Each number is 500 + 50 x the weight over its row's rms, rounded and kept within 0 to 999. Layers, rows and columns count from 0. Numbers have three digits each. The size before them is the row's rms in percent of the matrix's.

# layer 3 MLP down (transposed), 704x256, rms 0.0765, rows 155-191, columns 128-255
095:499560483467442492535511488376526489501566500592486475480501477496582389575535578514408532492508493565452492528534469543488551478398495501484564590492434531494496521512508538466461408568558571524454449458534473513533520550552450488464540496540488517478554419445488498408506593547484473562520495473514488505490499488458597519501457556557436559509445554538543482523442480509589520496551
101:480469512509495384491453485399444461559440513524461562511545475545464574499469538473467607452508534527495520497448483477409512569425564485513544591470494409574386482566468495442545523560536533481402477522480562413438468488526482502485474580463463537492574479574529402539434549453446499532462448442557533475483500480514501516593498513476475460487534448449438577409579535531466481473464
100:489384551429503503481473582611442545527463519549461461461533516453465434425426554482574549520483503471503538473490471425504524586566469511471516518440454388583514473482528447518670511515615529544557491454440477454526496534571391479469482442491547522505500568564546449445493518484630554463471395490479414470513534526501444456477512606495528531474508552403458446408490474496479566505578
103:461472463452546439509493510645464502514482537545521496448535478440524567470360529465390471504514512511519406459529475551512536487524396520514487527463473434454523518532477511467530579523478477566502459529491504557481533569540437506459437521447514494560508450445446505412581396439499542395443471511517467455510512552440423438439573526429533351447531460548430503542533560527473513547474
096:542499472515437495515433560500510490514392430535546381536517509427523489429415467542513514507478500536470514458498531401493483521594498517540532548472578513436590485504593531554460522471488496522498483463551574421469475442469446462477565507435453501576546552539428468508511540472615457522549507536458444621592429550569585452514473485475591527564495498522521480443604486423508434437488
102:483457481526518487479486534531466530515597482498530567543547511511480509508507511505607509580529518406495415541677443435524606538513620476488537568439547450506534531530474424499493500497574449539529402504507551514383517529441554491455479442573523568527469527487541599463560450460553392429485429483527512461542558508501445478463595497550597561484478509531401434534470484546445528485558
100:595538497529446479538545423399497597537554515531512525487536524479472546470532492559572571570551535528510419590538495503544523458485376493476511542451479448537523460516520553513580490573524539467558527396486528438528554435498458570406488528590508587538497537572473462530485490531470603539508494502492513442466491558512550428546594561507466561492492451507479402491462432518565609522528
092:436589450490403518516455497541536461484418425453473458493538526449486576532494571539499445484410345532473548503439407539472403439467425472530492512489583575514510459521548455480547431530511410540522497604474483496511539571489533427442426525596496548524479499436491403423436448477477535496537454474536521446416518431479426467433414459543493545485452453456520466498410505387504476525461
092:507531522514513428505482537475473527430492511396528450465536482486522424510455587592464516540543464576543530565574505451481499512456459545521481589543537467489489453538548568531537569481430425577468541438506576603524545466491520498575532486498567397480509539561458493407503495540550480553466536460514454457434511436429537526573583498519557554525497497465612492541497378435512426531460
104:535521466481495514510511460438572541479458482481542529537566557480493494507494544457482471486475499585527453502519584459478420516530541510518506438479592504440543496516474544478477536488545418439453534482516483472487542476472514571576494429388459548503483490519539463605427565481503567320540552448566486542521469551475600576470612440410457386547508538535521515538664424509485588513491
105:490526508468561487532425493426482475508482557461446534553517602522486491549549492444496591510435569458464518523481518457588372504393501494525487535585388506560569547503515555486475401514486452559420544551535632451496511503380513575517486525508458473437600495463580505523512469459569506544461573459439591473433508492487475527392472485519510411504440439508492491496465392525540521464457
113:535443423431466533549431483448431496566555517485624553460626474520426521446533539562551430508479504528497504528549416547552443458470473534493515581508520481422521542557586527433494611575546499458521512500559522437554557445579479560626541473514496528498504441435469628461461505498429501520562508451503565495484494431525535458457498580503549498464528482479534507602551460542508503472503
099:465402472505461516545465482480522495359508502538475466493495437558515530476405560528485484427486496485590493561585528514517540501648486615508474475508519438578515404510469495514440484513480511516490466565497448448541510555624472539466512529433489552484479530526428490424545507597515478541525523530570536509447445516466545456563500448520434463546664440455546496585491473581521473540536
100:615499575513584413484571628495522464542501497417445507404553503560466486474515393527418471522501518520462351555486476473506474529436486493544492588404470480487502450493505460502472422536579422541526590473506453447452562512534524521518491547424444483474576502474482443491518564563513559515490501441541531444517509492537564479454511582523471478635491489457474479447479482505546570497467
104:482511491554494441547592417515534512439464515509465496551440479503446452530587497461567571406485451439516432500526448598539550468552534440483458473435607531522505440495527440629500530493501515472532487435626464490543473413429546471484466481583498543446405535439508501521523497631472381486468505559534481370440543532548528543481516544550478488483447454594508558451470494450475442574466
097:415566521489486531410547521460569538537502509536497472433579460517542445401462559361543556490486464429602516477535514519494518504463517586505566502489609591536552425459497490520590537435469641587492482507531420499509552447533543502435503582590508492511578529463465471432454470489457482509489523533478497537576522490465419498503438488559417504489514576441512518510544604457517469597521
091:530484518472465516486478562563533516526562464464553483425486510521514516551435490482418506412536536545514456581431530472488490492460511489571558509485452386462414515465495511528531534439400514533465511488544421553518461563510493460525431532458506327612517530493491455438535550506452455522520468537559573509469391495514546542451510548508485429509478445475468552548503585459684452457505
098:484428387535568468543481466572472470515523490495543437499644464512491491493516522519562468429481443531569560474447508436489389451464498477539592521582519431481471494558541456454569492383435514446510524596460484517410513445523494507512514561555527591529530456501479517547510484461446551473497542421426491563459426516507487475473437493608486539615535449543545419387498478488501596442465
097:439510434466474543391489535537490415456432457449579449508455463443484508523476503499394471479483411523485438506469554511546526502598546455495497485511416532500564435447572493475510482537499523481515420438453479542506525502573483585512511471418480566498478530422553500524571417622502507483491571499477517433486522573456598523470490566501564607492461501521554463471420513470370549583548
088:457517470490495574544450444415500533474368524607537594494514530446594522480483482521513530487465525513493456554518555486599458519463570572519477566480543465495460526562426503513474469610466471434523500533494487517518436484440441485495586486517575509524513465527544535547484539560434583512453536457522463556611536500504541413508501460489485437440431446508462549600504469460526455545471
094:621421497509468521469518536470433588499489500429455485575480588569519467434472461453481422493472524457478471510594470514568518511418523441446496512524434450482509501524405504475472519448371579488484610454513520474557439509387553423483442494533526466526535541577499524524451465502486488546548514491455536454608510548581509499457442551564526527571510520476500516427464483525539465558520
094:469566552442496498510513373459475492568586524498477570512505463446517571527467489569433417512450470501548525493527511619529425551450503546464503579518527481456456422449448542449532446449451534511480499569570526503467468492553505498506550471589482458418506403473515523484420509527468522530480584589554561588441518442533408606428484514566556474439534542495545525487443451417537376493549
090:448483521590514440497446543373534539388517435554516503456567628533536521448456515558549416408499535514492526571548435539456567550538533559557499483475479467587417510512464483560433553498524463584639544506408471518429468432470578565611562469579461573503510571563515486490482498541487527496403471447524482429497506535525511505443546454525496504514510563462494501445471476430535577572545
103:511593484471513388445500508560528431509487532497369493577477492525428439513484518536461550485464502485465590481506557531557509473560575533559536502537471496480435537456525470457403451457529512490494515465483428516491510498418531460470482562600438456480540531482532528475457441454493542539391534465543567420470405476400459477499409458456467522469514484565373477476492520435475496498391
100:524504511596575546447505519521455558433556512512419536573444514529482465502514487474507489428489450586568545507490570502510424502508491481380502552496648535546575446526507507448604611520458444523507430495393464428589449401475440551422481593481433461597524543493486513500470492559550550497479569432529503436560474518550524475474512473598492438534600512487471481548533484485538497525511
088:524494582520537553522503548402469399414568559496588484468575567526487429513454578388502506616454555535519540530433515475530492459435492478522411482420622417531502490497479472518496491527494406510516599449493526526524452489451486453560569548524545550443490411457473552476487471529470513418513587408449468402422575489489505565507441499414544477557540479542449388487537486543463461475415
113:443523531509488544638426592497512477589515456467556453479569555499554622451513522526533561522436502476530413505491468488518417539421511453576470535491548494530489454465617586464500446607521554521456412442503496503530490573484441461514499426521487387484423554473497495411505573544511461449444469452423605479523510527510471496409501564545497467456559555425564520530545458526533395558520
105:552600528519496467509629525502556493456550417518499545528534462380440428502471488485546442408460518508504490453507617498544503501530503545425514491455490516485454570537418411498459488594437389473482524548538558481525459461499563473555552482500480494456450494431427475490499440510438637451584530580492519509435416581572421517597465457547364517554569510489514524506430443475561523572580
103:447507451482477498491529306537524605509491609505581503420465487530443509523492483466461526610563499465479536497454575470503552522501489482498493468509542518520506502458470466701439438562459497553458433575509485530426573450418464496495483492500564538475501446545423451491433465538399397465496489491465450532426388537428504499563522508455405581398571554463436575532489525573523512594494
097:451482485525510553528464423542558472606555540462457462609559608476526524486442517611390522547437488537510484513477566545491532605483568516468462550494543549477485463420452616466530490504502569533446472440465519460542488599508571435548498533514558581440516477439529518433485452502508416579476443388499534555475510491478466459493563542529448524518475478507541573475541525475513499498545
100:592403475496499461476586440574453439492513526452459438414480454474467504391584450473491550507499609377523532555523470608478495577406464554531584560534442580445506492483407495469478486477480599601500538524543536546495534543453464528459534516580635356595531489519482503533442509540509603534503382562551549483488510548526504415537501531336493415582457454537411484417537509508443506536542
102:558503587524429428617525486422592507500412519488478452521492532468400548477526532435463537577472545470532481527578604455476501466549462421628516463460455503476531461576527515623526416504483432577503525500479592498542491471497454477448505464502511498594507540505438538542454534461527422477596440541429554374425545506598550476534392483427509463570571547566489496453480543504437554577487
092:544471532512490492472497516497432518535516459489502468391476501539503507457505502517539465405616476497495522475522475443523583410579557591491511531564437578625415527568407556526442511521504668489445541526482500487544565468473532462518546504524492527587527497516505535422507457494528487453504454532508468467486502482474430397498535516443485521504516533486523449472504484491418477486480
110:537480471489471482521488531488483514460426505509537547440568363457533490501443588463535446541564552491386524489393570437512570534634566503467539432507579558446460582450483552530481500531534469488450559460473469470471590476465444516561497518435512460503497461376517561511517527456499533529499454452489545474543495573516501449494518560627551491463395564455508492480524458445476563582533
100:559515444534641506525508459407400531442499475503543510378532472421491430529542559542582465559577394515482430536526488481534546449425463500425453430550461535463464638509558483572541516454527631557487577489525402521571513435510512499470524607455572460504461505459448500562505494472433493549477469587506485479451607535499460539533517491423553505451568447536432488486464491456423525426422
096:442553490430504492469507512468465557487439456516374530516459389514629472535480442449486508596494479478567526595518423506500488613545487521533482511543537569498463455506482488461453431555505559425457452523583430525499605461467402503515599505423558475419554579487540474467438472567525529433419516512546520491444544480432459546455548461426485492499531523435563446519481463533444520452507
103:480446466419517439504441471567530468366520435435553467574500503437446549562491484524534533525388487540461514456486543421482477426461570559513529450467504509451632493509558484335636502538520463522415446467583497516493471510555481595550661453563434505486471438471521478479548476573537459541459532506409498579538504494499542559505483482484499545521571557528533508457561412440598455545556
# layer 3 MLP gate, 704x256, rms 0.127, rows 156-191, columns 128-255
109:525562451482574421457583428524489503488504542417580489554517483453482500529443521606398497522512556521551384500508505529423452525423417448541446559597585536469493409554531505549456451584499541476611542366406517501462400387567482503519557503436405460561481439531537441572537439483465470524459429531530502546443534539445530535410519602440522515528486506450423452508498472488468422503523
102:449522498536514513518517538412524460428476506372571520527457524472508407470474458491483514536543524448513434553524520528492568501425583522539554530510506468504491433531446510503467531426535535500575469444498496525526460598509528485376424449518476478475498485385532431542561524552500526546501515509451541522551580566609472542472444526329463559497494616375528466446549432463432543436612
097:430458473467540550445464508408480477519477573464468399511412517584360581525520537528485528493550456419563406406578463471478502572498587526560595542537439480524490507468454584587479385547498520528508492549567474566495513503537597478596450509476478426482459488479417455469509563484494509503485518517538463522570427567484555585386502458539485523540339539478580413449464466428496526452475
095:502490470441487536506580440528560478501484521521509418532511501391472526427482496471533537578520523496496438454508456490461513469508480547525526481533483479496578593485605512489497506507528527448520494520523592625590550522621558509455561502448522489453438569541482535475482446452576462559433496518479550548629548445503441561546444506395516448582485488511568619425529521444456515484490
101:423430506571523461481578544472553646536534516481504409462443557529470473442503511500540460465428418501481460491527484481444594437421522471534475492547496586487541595461597516488524343510510575498503485493461516523480395406404501525461460554463464443510519516574499408561498489561488526498511529483589474469518482428402564494446434491424496483468432405384563477471489459473457469495532
097:520493621510471505430482556486515570512489589453513489551540450535530566502580447523476524452500517449532541537532476519538499441473498500459421529524475583506497502472579420509532588525535534579508558503508517545502471497376486553563588524398510522499545379523514613468572591421521515473474471589508505492493586534543473455520492524504513532477468536525546483578462554509546471538433
102:604502485570518564542591476424489432572401538517492466467523536478494574522585536513522543470562480493501528534447556354451530477568481513552469558416426527497511400587454443474582457505519576486529554458506445557387532504567548484514488468498501542579433553459473520547503474477534483549492470475484580453606549427502596559453471461561472477404491497576452507496446519452434518482487
101:519525482548533632471425435487515537509383575462536469614516497602537487541508506469523526560499487543458532561448489515445519557425454489576542531572462471556443528591557464567508421521570513497519471422526508454594396520593367508596536636542567552445551517551503486524565515478488596552508442507535479547467504566445500442505555480496488534530485571529507503544566464516442455549562
098:554430524525460488543457461535544602512438464497402535582532544592447525553597447515461484538532561500508559498469482459543517429490539482540437499494477513631474508493533518549402476551558529429528495494450541512501506564489487571501566429502468552574561524526500555522522476502421530462425543443415488496438556467549540561489559598529446525426506487517415474491513540560493479494416
104:503452458549522503463468507528597530539539512463557505565524563443406473448522496553466541541488457473570505450450436448482544484644536442457590550467518446601590347583498550517458519500483489430507461530485404548467407512528569480512528580461524428462434404572458444436543485402524525540528534555526460559498431440515551511518482569512594527501437607513541521538559503494439500486503
098:524451482501563532484587550437362472484519467417406454446518594466526424567598519477502506433515552483408438582530517488414535457473505413532430407444464441560419410469509533506541443490496544570481457520459536438541460480546552454453406468464502413459493521432538484565538496509476544520506542558570417474527477547548515451450567523477514423492504494435475552463477452425574505467416
086:531444580454555492430532417476504474625485561403510499520496551458483393628435390470512524565557484471427538459489589443544520533520484378508464421480481519481460634491444445482532512465509420409539564471458521505462490446421544571512486438526403618538523449570476550559528464452533421506421579538452391433505433538498456533537416531573589493600463561477444563461368520440512585508453
094:610444548412492515404495585500555501529499534501537442538621544606491499574505552561414569476524555495539506459503512493512473454451539532446506522474509471421440503585443545511431470497610476510568525531484477343515516518441614489536453527383514493461542511552429527453509570494513534564419571487522491504518529575554551405469534532420445415578563500562404511538539477462500516546474
106:577552471424466521453464557481503471456551561609591485478520503452487478517580585502533512501508475456494561473491482516408503582560495564534470516552461509452566477529492554567424463553403513507588488454535501523539522544447497504497512424519469511556496451482510525503566514534613583484568493497585510511509557504505590485511533498590588443528539458509579467545474478458466500521446
093:434632423461476492497546509567503528432488521511484536448423476576533529452495506432517445478518507447521543417508527454575532453409500542523469520577552536512515404436526555464565427496518574511594520493566426449524506518465515517539423469493537506462523358550501447534489447514458523523600531576449473453523443525413437606404501476513434528506515477448539414515543457498456516500480
098:446496451516435624520489443418490470623588557420419595488337505447505415525444506539510496425553405438481521523504493480559517419494545511539418507421477490455467432431478521468526480514511427515463515549473503424429425507443475431504489581379497503486564378488528448469495482511478528489541460507535490440465541516529462419487448465488502486453578522537499370584544454478528457560501
106:520470481452558538489560525541451497603424511480521493502470508515491439519610568493459559499571446432469490550417539473426518530637508494527527516531446492475443429505501484522429490437355470514497500504466500517515541491475599487506453487525539534525531485463544440567494568626475579418515571454498524504529480504598451531557503538531513471515553471534521441510416514474489525484462
105:502518497519496506439442476392590486485495505429528453480557568389486547454457449572463537528511450598543458455467542467554527449498463480412463401417539510470525552510462483519489480478471461511580531569451503557498425458465452588473481524465543545487448552546444449445489489465501515637551501545514434522519482470502519501479482515427500455513442452429558450631432494525549459582519
095:471501471548493596564549521449532468517479472563532552424455517514461435505512506384471509573552523482461439479515520509423514587523596476523614529531445446516515414517462482433426442496578421514538527518432511514649533533530543435484488505524465492485474495558527458458463453499506441442557541453523599533460482443533491502483523565506511523517426452512536500418471487459538452495602
095:481451514445542470576522514570455401566602539529487438424459501504501589538561465574568571382396591490492509422531463478477473503530457527524409537410505523469505522474490508434478526529655516531520453581450442446464494494468520551550501444419475516458575558530512463470541502520459462544500469516423550449509543475623574513581396577456432560468590475539530545516479459446553534497512
100:453417473538520614515516515610475512563434529517368592464504555512496575553523483408557490423517573520479498527550533424442477506542474564572514506488473491536654544534519497611514471553523548441507522565529430510496436541548531466428517565462573499508467471518486539576559492423573483492574477434474525534544507558581577510614392518454534439517420518543437440458536459480499536561478
103:586488492539489593489490555447547606484536521547575510480503514587557480563492610547480574510476408481491360598487477453423497500490515555445525542565489489610478547460523511503478462511552459518439476550540422441520587483439501531508521559512499570593548461462383435569564477563456544530511519538543498537496484444513488500548481523459498502542539557511543561334443484456511513497486
100:456560416531510583547597510481509475517488475561420452482464504567562538437508494486556552495488532383479560567497449450382539495417446565543457525474502433471546469475437489498472476473499467544509585525405515473610424482534513410515534470419543518489548541543504426488466595526502516461506507519568572578566501495501514401442521421521507502431490450483579559453527463459514496531382
107:481559462471555461572463481512526510466512485520494499594493428529462413538473518464385502624457501480496418527566582480515469517495556516570441511563518496419441506539510476525473436575530499485554439475574569561478567563396546522492565471467487432455485546460529499542490531514401416470467481627450432483560599544526500504429437459495535542514462543445514439509518473428493487507492
095:458550485502477469466552500582531529446441477475533555458536460568420546467476530521467560546532526563496542478561468539525349510529523467535520522573509534493399512526580518506483453473482450536521529589467516446569442571547510529529454546504512558544515558418475564492442437504516508388463481555503534459539584442475539603483592580499543555521542409449516423532566524478434462491548
108:494486529539557619548453550479407507555593518479500500482477479511517469426514576468544440432445536486477526499512503475480539600530607504529471561448528501505470503489456486467468390493512619426530416485581482538516522528487505493482548449448487406469381497610469483457538555573462487529505590491523556458534538503522465504359526500484550459472598534426537487508516462551556566525564
102:494523482453471511428471494536472520478590460438481599511507448495451435505482537563483581488489516495505526446503461421424523511496482453395596480637435500565534487557582570472433417515444526414616510377473452492536497445528560500495504501513520493490436489526545363444544446520473404597379471453431517465487526592572515506425504600489421544495501583472478552521586472527515480555490
101:528446505449567524482468481476598484505624437470485494456468515534529461521479486507481562523489496452530502558541532510474499460640526450486486487465405422472529466547490508429489493561503553422427424434507503610544491472523439456435469525550563447494503526623498524486602471525503515470467444497405513471528468581543502584476471613617507573552460461493446525546532500494514498554462
096:539482541509528414490531453499456448531411493393430531488558467501489453577533510480446563551554506444463527546510529489481410489467530494497517564487529411571547434431557480439551424505491495554509545516468437384503571612546458465416484511537509472490489548543413469560452482451575502468503504414443555484470659522487525456538505445556571537460488569459432498550480503492559509546431
099:520377527432517443566461470624488525460534474591594503507549500570439493466557505528469491451411453524491456522550451370436615487501567507505475516503513487595450546501560574562496413491558500587519512495466461536547500405484445467504475511540579574541458587526550533417522526481482473536532579484477412597549535483476484493484562499401567552535569544549474485486493507462501428620561
104:567552480463478535444494489502480509513503457411446420455534543524509519460599537514505517511495422489426493559590521528476537534584418469510421521433514535440540478550511525580481531538526607519549479479454430370466569443513554543557466483526516553532536523566507546557550538546577511479464557378487529542519452477488531499558456583479538531551460623483566467535548532469502508476401
106:460436602533512500587488492578540535505552549516527544517479502635550508512464507499534469485566519442488557533490526560441468478408506446538534464459543553522633483503510580481562484453495485417422538512494550440491546455440457522546468474506524557502571579589531420644449394478530549492559456563577460593504506467483492522511421546472470497477640448503537485483453553493553533571462
109:341491471524571455437497485454452550454464543445391491553488557498525576491578546517393455583571531549510436561469495510490460486577494467555486489507472467501491506467542511541557406567441505435542469593513441455571510522553505568541423502476548478502557630449554567520515503539502570517551439466551508491565507494545537598446543425585557523512500544537541567444558483507651426549513
078:621537483522458472613510569504482460553486520493453478492510409372484483541491431430589445468523558429479482557496492542538548472452460465522449525412511483491484504465469483558537518478604443448559632414482496479587474561458432568406403453486413484567475463528527528456495530538549626508543583517451625461527523525572476447556465552618439507414510532563449546536448472489496422464502
098:441440352465463533434465501565506497479341489537429510502457483415525539501532469472468532505504543498526488486518561527529506477607519457519487450449555543464547590535536457446489545540552663577488560549497492489490535587438462538414511486462520569451461489476552480511503581542523481508542446416570505394418515488454497588527559492481546389487537511458496524475455473527454526464374
099:444525490423600481455464418494494439535475444424531531462430402501477409432496480552486543535556506574484548592540473433510478520483422520511453507499410448458421494551577532546535541538503547527643366546560452521542603535404593514475507523489519531579544493431501502482549451451505526544440462496445592517513569543506531420565559478491477512469456529510443536558517520475427480473511
# layer 3 MLP up, 704x256, rms 0.136, rows 156-191, columns 128-255
110:518462502432527559535448476401518530465491483582606475449547535538503407472516474458529456527479540490540545446524479581442468482453532542503378558535528525479445464653449476513492422592581496462453473387474513468461395417452503475421536522377518417518524569536514587525528507536495516498411449448504562476490451464440550493487514567516512463505497500525509558431603476418507492452456
094:534466453609418457515455529526468595533509442501429488523518556553450557454530613501533451485500476630511469413473497468449502473511537547481493538560535557538508551460579566416466552454513447511463508499527548488518476475486532513577536465389489494537430491563465549447469494527506473448520539486556517516528485549498567622486569497523453454532404426552417563532497579552399396509405
101:498509513530395442476503499490493592504539525548501498520468590439511458446498486508497463462489531455517546540570548465519397490459505542505348521530485507549519521468477583385531459493540474536592446483534463405531567512497587533435430533464503626545508393419506505528494441525554474463516419484417582532523495537503459511593531515476486433388500391557526575476561526451472482472441
094:478479527581484409512506519510356446525403507451463500474501480468541539524469615515539427548477544523503506486385446470400464599635465559521554452506673428530477556471489497509474542521453435549494514513581495466514466412506469522537526499457546473548480531515488442442430563529448493484555519512469478491509528529515541468506506545481516515498486558436519506551463375553564548581481
104:531516469568449544482573571372401506500520657576520469446518497527511515594475445487522507496496470459436453512473458451569455523564486462494447491561573481418479510523458545489551537437550440431507459535443450452475520554449651429422520517576454410505501456499501449543531560548585455460444603539451558469522515465451552488424496449419466526470506500518571420408520449566476525503565
102:531538525478486406539526652545562529494409517381440439507525441536475475526530559514464606481490448472553551536485432537514582577489603493498519466515579515511415470492494520527538496457516492484446567570491514478524406486482469511487557579392507476427465485512376478557541575524490555485561517475463534513464459486483435466479412427552583541458546554498555478526466548355587444497473
100:446516512413538497431430567373545442563596506533452466437565501532508456453520539491498509496558535372482532453430591567591423518386475534485538509620463488431549561470437487502460325511413518488548475417555481469551399442533537564561483506488541485440521419513500460504518565504557522544489440541505564472572407418489515524443516469547499494513533554571512479484470535545483444507522
099:500531583525612576484479496497433485507485459410542566437437466455462503444469443529473541426454434454461518459429463459560420458601438386426478495452489599414511497462519606488518545491578416414533512507548509476442443465480412581497480541557429501529455475414412500505419501459508497447562472492509512589526468532564529515383468488434462569524462574545462453454480542540472524545529
098:510563457493591483529492472522485413418549557550482400495455472495502631483494542542510429453576517544519476481543522444465550449457466581514442478570554487327413518531499477568458454484599484458496501431463528478388466453562524545561476525500449513462528480578507508448498431485448439584561513483442510550482517442494468511529541427389482475486465575575608443517581488505494528518542
103:402514464528432564522513373528408556563487590531434499530466472429525460504455434418508568464463593523468410471492443574503582516484513524385558492473465550494519477591507480514527402504586505470494418520528605543522508471479523533554615492517470541520540480505498460510521479522476509520482344508523542407446484506489499562431489502499519489460575462418505569497492436420486526552491
100:628514499554495571540541523498391453492510478424500390403503467470489530455498531543421495577432522532483482554529528477609583487553511560477375470480565481372517484582466496487529564591509523516575489432542540446404465478501496456448531450500467488487424441476572551490531421492488470511410580454476486439459543470444551524443465513526473615496523513514535428451533482595457645500539
097:506512410460581451576498429512520507571417512511448537452516500414512535606545470534465519514464479559533509477507499460546555537543523487538506436586465447422445534544508482481500549478485440557471529475480509449382465494518509511566557516568491535555552499572567508541523529566464491541466461561419426397535507462517463526558388568553467485610595609482529529571419423477574541607537
087:407535495440401496499532413455365472483520460577485485531432497480481417471469534551525472517572469497524514446532451438443567503519415618419524482539490433524546572552503545557534530631408564516500453544507503584529493491489553443449577499512527560451478543542448496446477509459558513508517449510537437449511509492483453482593505494469479464487577526448492466497505539616522472481555
106:511534470496501465515449512528530547441515588589402522554433415550436446466518478505474594447478477518520485526521466559512486492510479519487504572493475501506558519521495490461472505467608469547502423585543492595579581483569508555494544492554642370464539434388477537491560496569532511509472479405458500480482516454481541475531493519439447591551469509521525491436518603463594520516614
090:460455526453563575489424546488451500469500474523563469654462485419519517443511420637473549488521483426474459529473510401545486488538446501523459461462412472505470554502476489514515509486573374404441466482539559511538449464461546534500464497453463516460513468515542553501472564516421450551435545510509445446465583533493510555536500541500521508532509429519429512550489416530537623501532
097:430484549498533485481477441506513481564463529550474539554562498531473549417491412550400519576430529526543497517482519490506491550498458568469558501532604584546484491497569558485386575560482498554416474514469516556409469552436519438438470524566483522537469525510529536491413456637537494526493484531535439497446569512524490522467479470459418515579583549521477490411492457574636552452538
111:475555539474521462368513535524501472466460451508476489496557562511492488420537546489504515544467422458519532549531521545429475464431535505616501513536548586394480459500543506438493438511414536497509434525462561619525604465507423534428498497422557529604474482489560533525553516464476460516430482565464545466459496570549483572451506420586502529508424416496556503452502509505399404465469
102:536454582478433543520398516554641525577490514499439423388557485483499427474552457570455449487574432591438503489483497466478496591465532556445556517566543491433493526475499483547535490567435458541453485524451467545588446483496501480543500565528476566492568475485410528496509405464414451588541536508478479487485525382452382389494468491461473467508571416443440490533496516526538479503430
093:535392406477500386466444556576529482450454489445465407487600468442489487501537502503462504495441482510580535463517467544471547485551468432526438410578488409551471513445506488472441459547588499451503399415528537571480423514617575554407449545477478551543459539458493532441599474522472560442496522472506522459527560503493514534402547543545464533543536487435432419436573593501460583449485
097:527614512438522470395528449461438502477479506502468481514435439583507601527417537533616449532487462549467432492490504501473442405486431532548511508549486503481506452478499480522523487459432465413488551572450502447450410416454459529483489463554503500510509467590438515507509497547479531437418456514532447452616479497526511471486544454461504516470599524431594448457507527396500526579465
089:471424498415507446416414518431504505472428508407405506461529607459469450508433529456564464465496465564526502493442533487583466461469570552625504505480416514503481547545573487444520473576515487460542564444448505495544510499424430461560468494561391529515472575469569554584549556489491602489498460535510455509504425512559510468497471503438427538601537466525493502487492519480501444527491
099:522532508483537448535411502441462483541499473455484542541516499560497593541504467492464564557508573581521612476495432499520489453459526481416519469558521552517550458578544505512478562424406432453498588498444497502421485550485465565435535525518430484473504491472471524492489485485582447478507483473424552538518551556452506475511559499481569413443542561481551539651507518534504539389446
094:521502412469513499488533434490620565559524453582506590474453473512417455422483429403489556505522464525486439480487446572518555501551552495517530450549524501446408484556483530534506441438528512539463518574389458507448482507429572445513407570482491441487439532490493427550563520506512485538542479417539469502524526507483450520501570501403456492513541557447507420468491512361546587491464
102:491546492539472639465522482438579548441466583461540427438552527545421490537483560485591445499452522458507460529460520549425434512509532462511568409509416426515493443498560486585400512532375519493465474412471548499419569536530508492570431453522513495483432402564528524503472510481485526547463508493502529460474536581483415530604433584450454547505545512454567560436534542520534532588447
098:465442555510534491503468555473501579576502383489483493514494482498523566494491553603586420485475500476590446517565505415534548481577464525525557485523378469475478513555540535528399654498514620464373483484527481510445508495501462520496434597533379556566459483497520611448540508467483509501502507533530417527443507551488591483403599563485449462542520429542571507531386604476568529539557
107:474534566477530590483520506510462441563498470440562507545480445457521515570497488524533486463420422482498519487490481501516503494501537521527448493472521546412519493505536443467456486505571554563419529520555465532489465491496509463486422434524463506440541462525499566540510465426475496558452551432522491349488502523531463503452518434451397560585522630504486464475515466530538589411525
103:512453491538515553448567559433524583525492530466523453426552480472541450530484591518513451514534513442519502558488639461555424520505548533479510466489465547416361601472449377473531548435538554475459508483514506464535561575446461522443436602510542513516499508466505426466417518546486537511552533494459398501534562498492431419512439531528471402485480453420559485480446589529575526473436
106:550465491496668479551373486531467589520492475521442478540483557510519496594468464423458541517443448513498562547483424566472540547592523550417488458496471445602443535532473513514535407595474549477521570528462496478511509501510462514402591557582483576548542595438573474529542578535474445454414523457466454504479489479525567493460455543548565425518545426467368484548465476558526449441512
094:463557516532553440525476479500479564576566528502577545477566500511550402494443455473582488420455460582436528525563519516478539498552485497487592482480561520531445421489490495425487575513523428486520575483461558505520520554483446512441511604470520443478444446458444496421448457508463426476476461507480469462438579494479502596451443505543519566480503659517455371482515523548555497498446
097:535516518547476481459545483553529550529561534582541487551448541455548529474466433517508500492517402578472475541445497448499524524558528559528519567478512468509418519557519488457491455455509499434448572470569540469501470491487484467504479531499446517491569462427507518431525513504445450545537507441484486631495432458529532625504512490488430496574541668471590436364649471523434551586513
105:444449531556561489453443483573406500468468517479458417441534438455451414442461407343521549461611504475449427483611578504472446533518510575476500451413561582444551489450482481534549488491441456531499514504456459523444472458512623495510524476520539539391499470521552496509458480498479507520494405448472491527443542510390448381500437488552476470476439518518404478481541484531537503446494
101:394539524477499496561521477535516480491557502453502518491578541428571416533523543502540537500416416530545518506509446497520525539489474499588578515568419562525568554507454567456445483505475415491581446518388459514494540465523580473550542507492537506476555469444484502421461502493453555505568493488522439434496534544377472526462518458469495514529482498504434512490511414442480524391501
109:585522484439456450554535507587452543523523461528680529446542428535511520417507522552489479513491493504513523531664570372537457564530462554520516590456529479507585541545512495548462548530533466606475474475543516498520514446477453380477534480554510431468462442485588488540499495526460458499487464490479510449379550436527499458444492508524458455461395485513469541496480428505432464455497
085:485538520423369539454470524560562459568470493600474412571413465551504531448461410512392546405439624470534538490452536492482483477477468535519501556411513489549477441578417494396490484608482517444496383535540558507506501573500493465487510462548480564512557511517564484446478428490591519453474492445485510482520381402549460494424555481587462481523439614502536467482571477487610492639498
097:459512527484567427504507566490521568561524511507487444504511530456531465350478356431551553430531530610411526494428533412561460544536425467526367559524516490514545501479500472602524525537545439558477502438574531407537459516493538535492451480438489578580459503491491539539493414548504540424511502545498547556582440429560463606485512520431467469486560501503554540475426543455495504508497
098:552552537455480542500570458513488501512602439511390513505580526554471507484466446459495468490556556473651416496490480497375507492416536558470511579531426553559443463497447540500484524543523538487476495506519503415488467493467452517458473488442541508433419478455455530571532570446506464469464503527525421492503523535521592583570557461526414512494466512506467510478528494456511519449440